{
  "n_kv_head": 2,
  "norm_eps": 1e-06,
  "init_std_up": 0.0812,
  "optimizer": "muon",
  "lr": 0.00448,
  "steps": 11905
}
Each number is 128 + 32 x the weight over its row's rms, rounded and kept within 0 to 255. Layers, rows and columns count from 0. The size above them is the row's rms in percent of the matrix's.

# layer 2 MLP gate, 256x96, rms 0.0984, rows 68-100, columns 0-95
size [ 69 117 128 107  78 136 145  92 128  91  53 112  95 100 138  27 113  71  81  83  74  84 106  99 100 107  93 110  85  81 116 130 139]
[[ 84  97  90  95 151 149 122  76 142 125 145  77 138  76 139  76 151 124 100 129 147  85 145 121 136 162  96 183 124 137 152  98  41 137 116 152  82 115  99 164  99 117 179 117 151 112 127 176 120 165 123 139 123 163 149 167 115 151 100 165 124 168 107 157 167  55 119 140 223 152 142  88 132 150 116 160 117 113 168 147 130 156  82 102 125 154 156 201 118 152 129 104 117  68 142  89]
 [147 101 112 150 188  71 111 115 108 117 145  91 108  85 108  55 145  91 155  97  96 124  78 129 108 132 141 144 147 145 183 199 138 107 108 137  99 117 144 139 104 143  84 169 142 151 164 121  84 159 142 125 106  98 153 130 121  65 126 124 112 103 116 136 124 216  97  87 201 159  71  83 142 169  99 116  97 118 142 170 135 158  93 111 104 154 142 150 138 148 226 123 148 136 108 123]
 [135  89 138  47 153 118 158 132 132 164 131 115 149 113  55 118  89 108 148 159 111  64  91  72 141 137 138 151 172 175 123 136  94 125 192 107 163 119 120 120 158 146  94 130 150  77 142  89 176 171 145  87 112 137 142  82 157 147 184 153 120 141 182 176 105 184 156  91 125 162 160 107 103 124 127  85 129 101 119 166  74 122 117 136  89  97 207 115 148 108 153  96 174 127 157 124]
 [ 61  96  71 110 145  64 113  96 124 128 107 172 153 194 118  70 164 143 113  89 111 128  73 106 104 127 122  60 174 133 197 148  94 176 117 145 118 138  94  91 108 104 120 147 137 149 155 104 117 147 137 153 129 182 152 185  28 130 155 176 131 115 141 149 146 129 133 155 146 112 106 135 102  94  86 103 148 155 137 180 111 144  96 168 108  86 125 130 129 107 150 162  89 151 155 162]
 [143 169 104 185 104 101 150  88 161 225  83 131  97 147 168 177 144  99 155 101 115  74 153 116 100 116 145  78 109 152 126 120 144 172  81 135  69 111 164  78 147 132  79 117  79  98 100 177 151 125 190 148 141 126 104 190 115  79 163 102 136 148  64 130 131  99 162 154 140 124 101 119 131 105 157  83 137 136  81 158 143 134 159 111 106 150  59 159  99 119 140 115 150 121 122 134]
 [115 164 137  96 148 153 105  73 159 179 161  91 121 106 142  87 163 136 113 130 212 138 109 168 123 168 144 158  60 129 155 106 144 154 135 131 133  96 124  59  87 136 121 138 169 116 164 175  64  98  92 145 157  90 128 164 120 136 154 155 125 117  86 114  99 146  85 126  80 154  88 113 153  53 157  68  87 193 128  96 126 151 158 173  71 146 136  98 110 119 144 125 120 130 164 128]
 [184  82 187 141 174 168  79 171 171 153  95 138 113 123 130 158 115 108 157 194 156  80 133 112 126 114 121 142 178 118 147  60 112 133 184  85 107  74 126 123 110 121 101 132 189 138 142 150 157 157 192 112 135 179 103 115  77 125 137  76 158 109 146 100 148 165 135  99 157 154 118 192 109  95 133 103 103 111 106  75  89  91  64 141 107 128 173 100 123  99 148 105 152 129 151 131]
 [117 165 115 139 120 133 117 112  78 148 131 140 108 107 139  64 124 137  87 144 156 171 155 175 106 186 146  61 103 126 180 134  72 146  87 122 160 118 172 107  78 150 141 154 102 134 187 133 115 137 163 198 121 124 138 137 168 108  99 130 116 147  76 126 114  96 142 135  90  97  99 122 189 140 150  74  96 154 214 111 152 136 179  94 118 197  97 112 125 172 127 139  73 100 148 102]
 [131 102 142 141 128 150 148 138 171 106 144 120 142 128 101 153 154 170 151 132 141 135  83 139 182 104 181 122 149 109  93  86 190  97 173  95 144 145 125 147 109  73 124 129 133 111  59  99 159 150 121  94 105 152 115 117  96 143 102  81 101 131 105 139 137 118 187 223  71 211 102 192 138  87 122 139 205  77 137 146 129 144  76 126  95 141  94 112 131  76 101 150 128 100 137 122]
 [126 124  87 123 154  79  93 140 117 154 123 108 150  93  91 109 212 100  86 143 151 166  96 149 176  97 155 162  55 131 110 151 126 101  60 132 104 144  82 105  93 164 140 144 162  95 144 150 187 196 137 116 152 119 157 125 131 171 116 143 146  99  70 185 115  95 117 104 149  64 126  94 109 140 183 133 129  62  97 151 126 142  67 198 148 124 128 146 117 117 139 138 121 139 101 129]
 [136 163 153 203 119 183 148 122 135 123 111 137 161 153 133 122 145 138  78 134 189  96  74 104 178 138 140 134 154 128 148 130 151 120 122  75 155  76  93 111 120  86 149 126 130  74 114 102 144 118 175 113 150 178  67 124  92 115 139  85 135 110  95  95  94 150 146 172 151 151 150 147 146  75 139 126 149 180 170 144  49 105  49 106 152 132 153  63 110 187 177 130 105 138 116 134]
 [128 156 114 116  77 147  89 118 162 176 102  83 112 142  97 109 141 153 161 108 151 139  88 183 143 116 215 131  70 147 135 169 138  72 131 183  75 120 126 110 148 125 102 139  76 154 106 101 135 154  62 110 147  79 140 174 133 135  93 138 130 117  84 121 104 140  88 159 110  90  61 138 132 122 136 189  88 144 133 145 114 172 157 184 108 173  87 122 152 117 157 102  56 101 144 145]
 [ 87  97 147  93 167 162 107 127 127  89 121 126 159 145 170 143 123 107  82 226  88 146 111 103 143 108 126 136 134 115 155 125 149 180 157 156 118  91 101 107 152 132 138 109 105 123 108  96  84 153  76 116 141 123 182  52 100 174 173 115 165 139 147  98 138 125 221 194 158 164 121 140 103  97 157 138  84  91 114 134 115 120  70 166  94 147 158 101 150  89  93 177 100 125 117 157]
 [166 121  62  41 107 145 147 137 112 146 107 156 170 136 107  88 110  98 177 169  97 122 144 158 102 152 118  66 164 101 103 130  62 102 146 116 144 121 121 181 187 186 117 180 125  54 133 166 172 163 152 156  97 130 147 135 152 121 156 150 121 151 137 102 109 159  88 119 103 163 123 146  94 135  97  85 123 149  83 130 142 170 103 164  82 155 103 130 123  94 137 112 154  90  85 188]
 [157 149 194 126  88 120 125 134 114 127 106 136 127  98 107 178 123 113 123 139 142 122 105 115  80 183 116 194  87 143  92 119 106 195  98 143 152 138 209 146 146  98  81 171 162  96 170 177  96 155  82 161 144 133 122 149  67 101 116 121 115 122  91 136 147 139 132 140 169 153 123  89  97 109  96  98 112 102 127 177 137 204 136  29 151 150 151 135 168 117 142 131  72 150 105 138]
 [128 118  61  85 166 159 144 160 122  90 102 107  75 101 154 117  93 120 137 146 116 128 130 105 110 186 113 121 142 138 116 129 169  93  93 194 200  73 104  89 112 138 136  76 184 139 148 110 166 158 114  75 155  98  65  93 107 174 125 157 102 111 118  96  94 126 199  98  84 142 108 149 165 152 158 146 131  64 146 178 126 106 186 128 118 144 137  86 138  92 140 159 160 160 139 120]
 [146 140  90 101 105 167  52  97 115 203 167 133 159 136 115 156  73 123 132 113 182 105 100 124 164 134  99 158  89 174  90 143 141  98 137 147 106 106 188 148  76 160 147 124  98 145 123 124 102 110 143 108 199  80  79  94 145 146 153 111 201 135  65 131 143 115 168 121  90  70 106 143 148 117 186 109 108  77 162 152 157 113 143  77 121 127 123 150 141 119 133 111 107 171 173 152]
 [106 182 111 154 127 157 115 148 137  72 184 135 105 149 126 165 171 143 106 194 193  89 105 108 106 180  90 124  98 101 147 157 140  70 164 114  78 129 146 145  92 110  76 123 138 110 132 132  76 123 136  78 184 109 154 127 144 145 169 127 111 105 111 126  81 127 157 130 137  85 104 148  52  91 157 134 124 137 128 121 122 153 147  41 105 190 143  83 133 122 152 145 166 148 197 138]
 [184 152  57 106  77 196  37 131 132 107 169 144  70 129 130 124  88 194  66 112 141 130 173 150 107 208 108 101 122 148  99 133 157 101 114 111 154 122 141 116  82 158 147 126 119 149 172  95 117 114 161 152 179 128 108 114 122 120 142 109 122 133  68  90 102 109 148 149  94 132  85 150 133 106 173 100 134 122 146 135 153 160 180  76 177 144  84 121 114 131 158 161  95 113 133 144]
 [174 164 125 111  90 168  92 120 162 131 134 117 148 132 194 120 127 149 113  88  89 150 144 141 157 103 105 141 155  88  96  87 151 146  88 142  86 115 107 175  97 164  96  92 116 116  79 108  94 137 197  90 157  88 129 133 110 106  98 147 188 146 153  91 171 119 177 100 156  83 145  93  84  73  87 131  88 112  70 160 124  86 163 128 152 146 168 161  88 161 146 167 118 151 118 201]
 [136 107 177  92 141 107 204 161 106 115  95 137 159 136 121  96 163 149 167 158 140 105 132 103 128 148 120 124  92 122 140 111 139 125 137 140 143 176  98 114 135 137 135 123 157  69  76 182 121 201 128 120 166 151 172  82 126  86 140 162 125 140  82 150  93 112  97 159 157  72 106  93 165 104 131 159 108  94 168 157 161 206  82  91  63 134 105 164 165  86 110  84  69 171 116 121]
 [ 59 162 154 129 120  83  67 158  99  86 109 130  75 136 108 145 180 157  82 150  90 171 131 112 116 137 116 132  89 127 103 129 139 177 134 143 127 154 159  98 103 110  87 130 179 170 138 153  98 106 115 108 100 162 100 100 130 147 113 169  90 146 164 135 130 124 105 164  57 125 141 170 192 117 112 137 155 163  73  63 158 172 130  96 187 101 168 127 101 129  82 173 164 147 179 100]
 [159 169 109 113 111 134  82 105 128 187 130 115 168 117 107 137 101 122 121 141 175 173 126 133 159 150 101 156  55 177 154 145 149 166 147 159 157  62  83 122 115 134 162 188 124 138 162 156  89 174 109 152 106 113  48 128 125 151 167 141 106 116 122  93  86 130 132 112  96 106  71 194 144 125 138 155  78 143 179 129  79  64 172 103 103  71 169 109 129  99 129 151 139  94 141 150]
 [ 73 125  55 102  82 120 112 135 130 120  48 127 102  73 120 133 155  94 155  98 129 153 139 139 131 146 127 160 138 104 134 131 125 130  84 169  88  65 191 135 174 169 113  95 141 131 122 170 162 167  62  57 120 122  84 170 122 125 142 135 144 153 116 171 124 131  92 127 164 155 197 117 153 147 163 164 152 103 190 110 146 174 140 141  91  86  91 170 146  84 140 102 125 156 115 111]
 [155  97  88 111  76 163 133 160 113  93 104 118 150 140 138 165  94 151 199  95 121 101 131 144 137 113 155 114 140 162 142 172 168 119 171 146 113 114 103  75 170 160 172 168 128 115 171  76 205 174 152 121 123  72 102 189 115 136  80 116 141  93 122  86  62 129 169  33 122 124 127 124  94 114 107 178  95 149 129 130 111 128 143 141 120  78 140 130  91 101 150  86 154  97  96 121]
 [129 131 134 129 161 170  87 160 136 102 171 129 162 102  83 176 143  78  91 133 149 133 180 193 148  82 164 179 139 102 133 161 135  91 114  60 139 132 147 110  93 130 144 110 154 124  70  70  86  90  44  56 149 136 153 117 122 161 121 146 102 129  71 159 108 113 121 124 177  96 154 128 149 178 170 174 119 102 118 157 154 139 101 111 180 143 133 131 114 130 137 127  71 166 164 126]
 [108  83 100 119 151 120 114  88  93  71  81 159 136 141 101 119 142  65 168 141 140 113 157 114 104 157 145 128 154 103 196 169 131 156 143 130  94  73 100  88 109 157 141 216 148 114 187 116 110 125 103 141 142 109 137 110 100 132 148 152  89 143 130 147  90 120  25 135 101 152 120 125  88 120 110 123 169 178 144 143 104 162 104  77  74  95 170 185 169 144 158 112 179 148 134 139]
 [177 113  87 131 104  67  49 100 114 158 170 141 176 133  74  84 166 176 133 108 131  72 149 149 159 112 128 147  86 142 127 110 116 134 129 123  63 113 107 132 133 128 144 125  77  99 175 123 172 123 145 120 102 158 174 118 137 160  91 137 144 105 119 168  99 122 144 157 108 131 177 100 110 171  81  44 159  77 117 150 184 101 109 158 152  82 127 101 124 114 199 158 137  93 156 145]
 [163 175  78 137 144 147 173 167 161  74 126  73 164 117 164 169 170  95 148 111 150 103 170 119 182 101  89  97 115 117 111 128 103 141  46 131 124 165 160 110 107 141 148 103 114 107 147 142 173 127 163  73 166 128  94  79  54 103 102 105 173 127 105 124 156 115 170 131 157 141  93  91  44 117 113 186 123 161 101 130 163 115 145 141 127 144  86 111  74 147 123 107 141 170 152 127]
 [ 99 139 176 148 175 122 163 138  97 125 159 139  98 123 151 138 174  81  69 148 150 159 144 118 141 150 127  96 126 105  95 113 128 186 117 136 144 133  70 168  91  92 128 159 116 135 175 173 104  94 101 211  90 225 170  45 107 142 113 129 141 111  89 119 121  69 112 120 119 111 129 172 160 133 109 141 125 144 122 117  69 109 113 126 163 104 175 129 121 158 100 170 138 143 129  55]
 [106 117 172 147 123 158 122  82 109 163 139 150 104  75 177 165  86 132  82 105 142  76  84 149  84 173  84 122 123 113  79 148 140  90 123 136  51  95 145 132  70 122  59 156 150  55 159 147 121 108 185  90 166 137 135 169 164 162 187 120 127  77 132  76 154 103 124 120 146 164 116 136 125 112 118 153  95 139 158 186 187 137 137 137 141 142 135 132 152 120 153 133 189 155 134 138]
 [122 120 153 183 132 155 145 174 159 145 122 115 136 163 143 181 188  76  86 156 120  83 116 139 116 136  61 119 110 145 160  91 183 164  63 152  94 116 144 130 185 109 131 146 127 112  83 148  77 121 129  97  93 110 161 120  83  77 142 154 103  91 150 198 148 173 102  78 154  96 165 140 134  97 109 176  75 110 190  96 148  72 140 144  97  94 131 115 130 127 101 105 146 123 172 129]
 [123 161  85 177 154 143  96 133 127  76  81  70 128 163 124 118 109  95 102 107 159 157 121 158  81 127  87 186 154  84 149 205  85 153 105 148 165 163 171 108 162 149 122  94  90  91 181 139 150 147  66 124  88 100 112 139 151 131 138 121 122 181 136 215  95 164 150 109 116  94 211 114 101 106 133 136 158 141 144  91  94 106 183 145 143 134 113 118 117 146 157 115 139 131  87 123]]